Weights of a small transformer language model: 36.4M parameters, normalized queries and keys.
Each number is 128 + 24 x the weight over the matrix's rms, rounded and kept within 0 to 255. Layers, rows and columns count from 0.

# layer 11 attention query, 384x384, rms 0.265, rows 0-16, columns 96-191
[[133  96 176 145 188  77 120 154  84 139  93 129 128 153 190  97 118 143 140 160 141  67 133 146 142 122 112 152 107 121 113 126 178 120 118 157 103 144 181 208 153 185 143 129 177 147 204 121 152 160 107  98 103 116 144 107 103  92 111 184 155 170 186 184 187 120  80 165 128 184  93  77 143  98 148 192 117 168 125 109 107 123 130  47  98 165 155 145 191 173 155 122 121  82 150 214]
 [136 115 122 108 147 173 127 147  85 163  78 112 141  97 114 124 112 157 145 132 179 149  85 167 106 126 122 152 118 145 144 118  91 147 172 110 152 120 115  99 100 107 124  86 130  92 117 132  86 113 135 122 108 146 131 127 137 166 120  78 125  93 161  94  80 109 137 163 122  82 113 115 115 119 122 158 153 142 148  88 147 114 128 131  85 126 118 126 130 158 168 134 111 153 105  88]
 [134 155  69 122  64 176 145 138 158  94 197 130 127 106  81 133 170 150  77 106 121 167 135 157 146 157 113 129 144 203 208  91 107  92 161 111 129 105  91  74 133  14 129 116  66 142  55 139  78 120 156 162  62 138 120 138 117 165 112  46 128  85  86  21 102 173 179  95 121 105  74 191 105 117  80  96 138  94 119 121 144 111 118 176 132 120 131 103 121  84 104 183 172 124 125  73]
 [156 119  96 151 138 120 110 149 117 162 139  98 150 131  87 149 100 144 159 114 119 145 182 101 120 127 122 134 128 110 182 117 117 166 114 141 160 137 133 113 111 175 123 147 142 152 118 133 107 120  94 115 113 157 119 123 153 149 124 137 133 118  91 125 141 148 105 101 148 123 141 122 134 127 141 103 129 140 144 121 160 140  79 105 107 133 140 147 111 119 146 111 120 141 120 128]
 [130 124 129 163 176 107 115 111  99 112 107 117 144 107  97 173 114 113 116 104 142 144 128 154 115 153 130 121  91 149 155 153 144 104 108 112 114 165 144 115 109 100 171 142 175 150 126 143 149  98 139 134 125 144 166 153 122 112 176 108 105 130 113 153 174 154 162 145 110 127 122 149 140 135  94 117 120 137 109 140 176 135 116 136 157 131 130 112 119 144 157 141 132 131 130 120]
 [101 105 122 112 179 138 115 122 144 157 105 119  82  99 136 108 104 137 162 130 166 144 110 140 124 149 123 138 116 139 126 127 107 129 170 123 117 107 121 174 157 168 156 124 119  80 148 130 105 108 138 106 131 147 103  93 124 141 139 120 146 127 148 146 102  96  88 122 121 116 147 116 128 102 136 118 120 143 152 137 104 128 128 146  67  98 161 100 139 141 115 105  91 169 145 122]
 [147 137 131 104 127 131  99 124 118 127  86 134 111  93 102 112  92 107  92 164 196 172 121 136 109 191 151 122 110 116 117 153 137 146 152 141 133 180 134 142 127 141 141  84 147  71 144 177 117 151 138 144 139  80 136 149  82 132 144 151 136 129 141 102 152 137 141 160  91 120 153 133 133  90 158 129 111 119  81 149 121 152 135 165 147  75  83 164 171 170 137 156  91 152 158 130]
 [116 133  91 127 148  80 146 120 147 138 104 104 139 132 125 146 103 134 128  98 122 103 143 118 135 115 150 167 144 124 136 142 104 153 121 121 120 142 104 113 132 175  99 145 120 116 129 145 105 146 106 141 114 134 111 145 144 152 131 112 119 136  90 115 111 137 137 148 128  96 123  95 115 111 116 114 122 117 124 142 148 138 121 129 127 116 145 131 160 120 101 113 117 137 130 125]
 [ 84 122 138 127 151 163 129 122 107  97 129 148 138 110 124 114 109 129 112  72  71 126  98 135  99 146 158 131 118 126 134 143 151  90 141 139 134 152 113 163 152 126  89 121  90 106 145 127 184 124 148  83 123 134 133  84 117  97 153 162 176 146 162 170 125  84 107 130 118 134 106  92 109 106 120 112 166 148  98 106 114 124 163 134 127 144 100 124 166 178 141 144  97 119 120 127]
 [144 112 131 145 109 172 110 102 152 124 135 116 104  88 128 134 114 102 122 134 162 168 123 140 105 152  78 148 100 138 166  70 135 112 108 148 116 175 139 147 116  74 118  85  65 106 134 111 129  95 112 142 104  97 121 106  76 124 124 160 121 109 138 111  98 154 114 113 129 108 136 161  98 164 148  88 165 114 124  99 113 129 153 120 145 117  66 151 133 137 104 155 117  91 157 125]
 [141 120  89 110 154 126 117 138 118 129 114  92 121 159 139 124 129 128 150 151 132 110 140 125 142  98 141 142 121 136 123 139 130 165 124 130 112 112 117 138 105 144 123 156 161 151 131 134  84 128  80 136 162 148 115 146 146 117  89 129 133 147  91 124 126 109 138 121 131 158 133 124 162 111 129 138 103 138 113 152 129 118 110 100 123 133 140 133 137 113 117  95 113 146 134 121]
 [131 179 138 145 134 177 118 122 113 153 117 125 128 118 125 141 151 104 115 118 127 130 128 151 167 143 163 133 149 145 158 130 118 120 131 155 117 137 114 122 127 108 143 113 150 129 112 136 132 113 115 165 110 137 164 128 134 127 138 123 132 163 111 129 113 102 119 111 113 152 103 126 135 115 125 134 110 170 153 155 121 103  97 144 127 104  75  95 107 159 138 159 148 143 173 130]
 [136 162 142 169 136 134 130  99 127 149  93 151 137 109 148 136 114 109 102 149 167 111 124 160 164 153 160 119 113 144  90 134  92 121 128 111 110 155 179 117 105 111 154  70 171 158 108 129 111 116 124 133 141 153 116 135 121  93 157 132 114 132 124 126 120  80 146 145  93 138 185 165 111  86 109 161 106 110 149 140 140 125 126 139 155 135 140 126  93 132  92  84 134 147 112 173]
 [126  89 116  87 100 141 167 125 119 111 103 182 142 178  85 117 109 150 151 115 144 161 134 106  81 149 119 106 140 132 171 163 141  90 121  88 106 125 103 134 132 101  94  67 100 131 108 139  52 116 169 136  80  91 101  94 115 170  95 128 181 121 134  50 150 169 171 136 141 144  86 123  92 169 108 112  88 126 140 101 136 169 151 124 143 142 122 136 164 121 137 130 125  87 177 115]
 [127 146 111 126 143 125 117 142 126 119 125 116 151  69 136 140 108 109 108  85 104  81 106 143 110 126 116 139 127 147  91 108 134 154 155 124 120 132 126 107 158 158 127 147 165 119 123 129 172  76 154 115 135 188 151 125 146  98 150 129 121 123  89 146 128  93 113 152 119 102 149 111 128 106 115 178 124 167  95 158 146 108 141 162 137 124 148 117 106 139 154 100 143 136 119 124]
 [108 102 119 171 111  97 122 128 144 160 174 134  97 111 158 115 103 143 125 127 130 136 125 142 116 103 153 165 137 150 122 103 145 128 119 144 104 127 119 142 131 127 135 131 140 153 116 111 101 149 118 126 122 118 121 157 117 147 121 131 107 128  91 121 140 107 162 125 135 127 126  97 147  65  91 132 112 107 130 123 107  91 118 101 113 119 145 161 116 112 121 137 124 168 142 156]
 [114 124 117  96 125 136 147 100  99 105 125 173 179 178 128 113 106 126 163 107  99 109 160 114 131 130 146 114 168 107 117 110 135  87 126 112 133 123 103 136 106 143 135  92 128 139 103 138 144 138 133 149 138 106 188 115 112 132 149 134 129 163 102 113 158 144 129 124 113 157  99  59 121 160 122 135 120 146  99  81 108 143 137 108 151 110  77 128 158 160 166 153  98 104 140 144]]
# layer 11 attention key, 384x384, rms 0.265, rows 0-15, columns 96-191
[[121 112 110 118  40  93 166  82 135 146 154 163 147 127 135  60 155 147 177  68 145 110  75  99 142 121 129  80 152 101 107 142 156 121  71  42 126 105 152 101  61  68  94 113 156 113 134 125 131 170  82 135  81 109 111 207 133 212 151 104  61 109  93 129 142 162 142 138 116 146 212 174 123 119 128 166 155 120 128  34  97 171 109  93 115 103  95 146 146 166 168 113 170  67  51 144]
 [147  84 126 101 122 120 115 154 141 102 150 111 101 129 127 115 136 126 157 105 120 141 156 120 131 177 123 139 113 123 121 106 130 155 119 134 108 131 140  89 178 126 119 131 132 145  97 138 164 116 144 154 127 150 123 111  92 122 136 143 125 153 112 138 140 144 107  96 117 133 140 134 144 155 121 115 110  81 160 133 103 124 143 156 165 153 105 146  99 123 151 100 127 140 106 136]
 [137 149 133 132 188 134 120 153 137 167  78 113 135 173 144 147  92 126 148 153  49 117 134 120 140  98 145 161 160 102 122 167 104 124 106 188 117 126 179 132  50 199 133 131  91 200 133  74 100 127 105  79 126 114 145 128 146 126 131 169 175  87 120 118  80  87  33 142 134 148 117 100 135 108 122 163 141 117 133 164 114 128 119  56 177  64 154 136 148 110 123 117 108 150 163 148]
 [104 129 131  98 116 110 138 117 125 129 109 150 130  92 149  94 135 105 117 117 146 119 114 175 145 174 140 129 121 123 142 149 114 115 128 128 107 125 131 141 128 104 140 137 141 106  98 142 133 118 119 175 117 119 144 142 148  99 117 162  84 182 130 123 146 122 153 137 135 130 125 197 132 115 101 135 129 105 131 155 147  83 149 166 101 124 124 109 114 135 110 129 136 134 138 131]
 [111 112 158 111 129 127 147 117 126 129 134 122 136 126 144 126  98  99 138 131 121 141 107 152 120 110 129 114 162 141 124 144 174 141 124 106 131 102 139 111 141 127 128 135 143 117 129 167 121 128 118 121 128 132 127 106 121 134 155 114 198 116  95 118 135 144  86 113 141 107 130 146 121 119  71 124 109 144 167 121 110 129 115 116 147 142 108 120 111 124 123 125 151 127 151 125]
 [104 134 109 136 143 140 136 136 126 131 105 115 126 138 108 132 129 105 120 129 143 145 129 137 115 143 165 122 141 138 167 142 147 149 171 148  88 107 122 125 170 141 111 141 123 126 108 136  92  90 143 160 127 145 122 128 133 128 138  97 151 128 125 129 151 105 119 159  91 112  98 114 119 123 139 127 115 136 113 158 103 107 146 134 135 131 144 111 117 103 102 100 139 152 136 144]
 [114 103  85 109  84 135 151 106 118 101 112 144 173 162  60  99  81 134 147 120 171 108 126 106  98 151 115 146  91 103 124 123 149 107 134 157 138 109 154 161 157 107 130 141 102 127 125 170  82 143 185 150  84 112 109 111 136 109 193 141 109  98  99  76 138 108 160 140 134  79 146 161 124 126 112 115 128 127 120 105 131 125 148 136 182 147 115  75 163 114 125 124 143 122 103 127]
 [ 85 158 106 154 141 133 143 124  99 124 117 132 127  98 114 117 100 141 124 129 153 151 132 135 134 143 160 107  95 140 105 106 150 108 145 153 150 106 130 160 137 141 142 128 149  99 138 136 113 136 140 123 150 149 133 135 138 138 123 135 119 137 125 132 118  98 124 126 115 101 132 127 100 127  97 135 116 150 125 126 145 105 105 103 154 105 166 132 132 115 130 104 121 111 140 142]
 [137 121 124 109 131 116 125 138 142  95 121 129 110 111 150 118 110 102 154  71 114 113 130 144 116 128 123 118 127 150 113 109 132 104 127 127 134 111 146 115 105 130 141 141 113 108 152 130 127 135 175 114 110 114 142 133  84  80 129 105 116 137 119 149 105 122 142 107 158 105  93 129 131 123 145 160 127 140 109 129 114 100 126 149 116 143  97 124 121 132 152 145 150 132 150 138]
 [180 130 101 126 102 127  79 123 149 126  99 133 109 113 146  71 143 101 102  90  83 100  91  95 115 128 129  66 174 122  92 143 112 102 130  93 117 139 131  95  48 106 108 146 132  87 139 156 150 134 163 149 100 168 126 139 132 113 178 108  78 132  85 170 125 146 151  85 137 192 204 134 105 148 135 122 156 114 151  80 141 165 129  70 127 139 121 105 134 175 119 115 118  91  87 133]
 [ 95 109  83 145 142 106 173 129 136 132 141 136 138 127 133 118 120 158 120 148 143 126 104 131 118 126  92 158  98 142 128 135 138 155 139 120 125 143 125 153 139 106 109  95 151 101 115 112 125 156 106 148 124 120  87 130 178 148 111 128 122 127 139 129 141 150 112 129 109 113 133 118 121 147 128 145 100 105 153 122 118 117 125 118  95 147 149 122 125  93 148  90 141 115 136 126]
 [120 164  86 128 115 131 140 149 112 140  79 109 165  81  99 118  90 122 154 118 188 103 156  95 147 173 136 147  90 138 134  98 127 144 169 164 113 181 146 143 141 105 121 117 156  95  93 202  76 121 138 121 123 147 129 141 106 132 138 147 142 154 127 103 197  97 116 151 130 108 114  92 128 105 115  97 138 137 146 137 130 107 124 106 139 142 125  92 132  77 113  95  95 168 163 155]
 [123 140 113 107 128 140 120 128 135 152 142 146 156 110 112 160  92 125 130 161 118 114 157 117 128 153 141 155 160 184 104 172 104 139 119 138 126 108 120 118 145 123 162 139  85 126 137 131 168 137 124  64 150 148 129 142  99 146 158 137 136 143  95  89 132 139  67 126  93 147 152  88 144 145 129 115 133 100  54 125 134 149 124 150 162 112 144 101 137 169  91 115 130 125 134  66]
 [ 98 227 104 135 129 113 132 178 159 134 116 107 138 196 130  97 165 130 137 164 104 152  73 111  47 136 116  93 110 122 113 138 148  99 117 112 102 120 117 134  83  85 158 143  99  99 122  75 122 115  77 118  99 120  79 131 152 132 176 104 115 106  96 116  87 161 130 139 106 126 159 107 115  90 117  98 147 156 107 116 130 153 127  93 110  93 118  77 124 190 139 127 110 148 119 142]
 [127 162 125 118 108 119 112 139 122 107  89 100 116 103 130 120 119 129 129  98 155 135 133 111 130 125 117 132 116 140 127 128 162 149 139 141 133 124 134 140 165 132 117 129 156 130 136 166 112 145 123  96 140 158 124 125 144 123 131 138 138 189 139 157 140  98 141 154 123 116 163 127 143 114 120 119 110 164 160 111 118 136 140 120 152 149 161 161 116 109 116 105 124 144 139 171]
 [105  72 169 154 119 151 175  81 127 124 126 118 133 157 123 121 157 123 131 130  94 125 103 147 133  85 120 100 152 136 143 128  84 120 115 112 107 106 138 119 102 152 140 127  71 128 160 104 160 154  89 139 117  92 121 150 183 113 108 100 113  85 153 131  93 125 143 149 142  84 174 147 186 117 168 194 131 119 165 137 120 117 146  85 118  97 109  85 130 163 150 174 146  99 129 106]]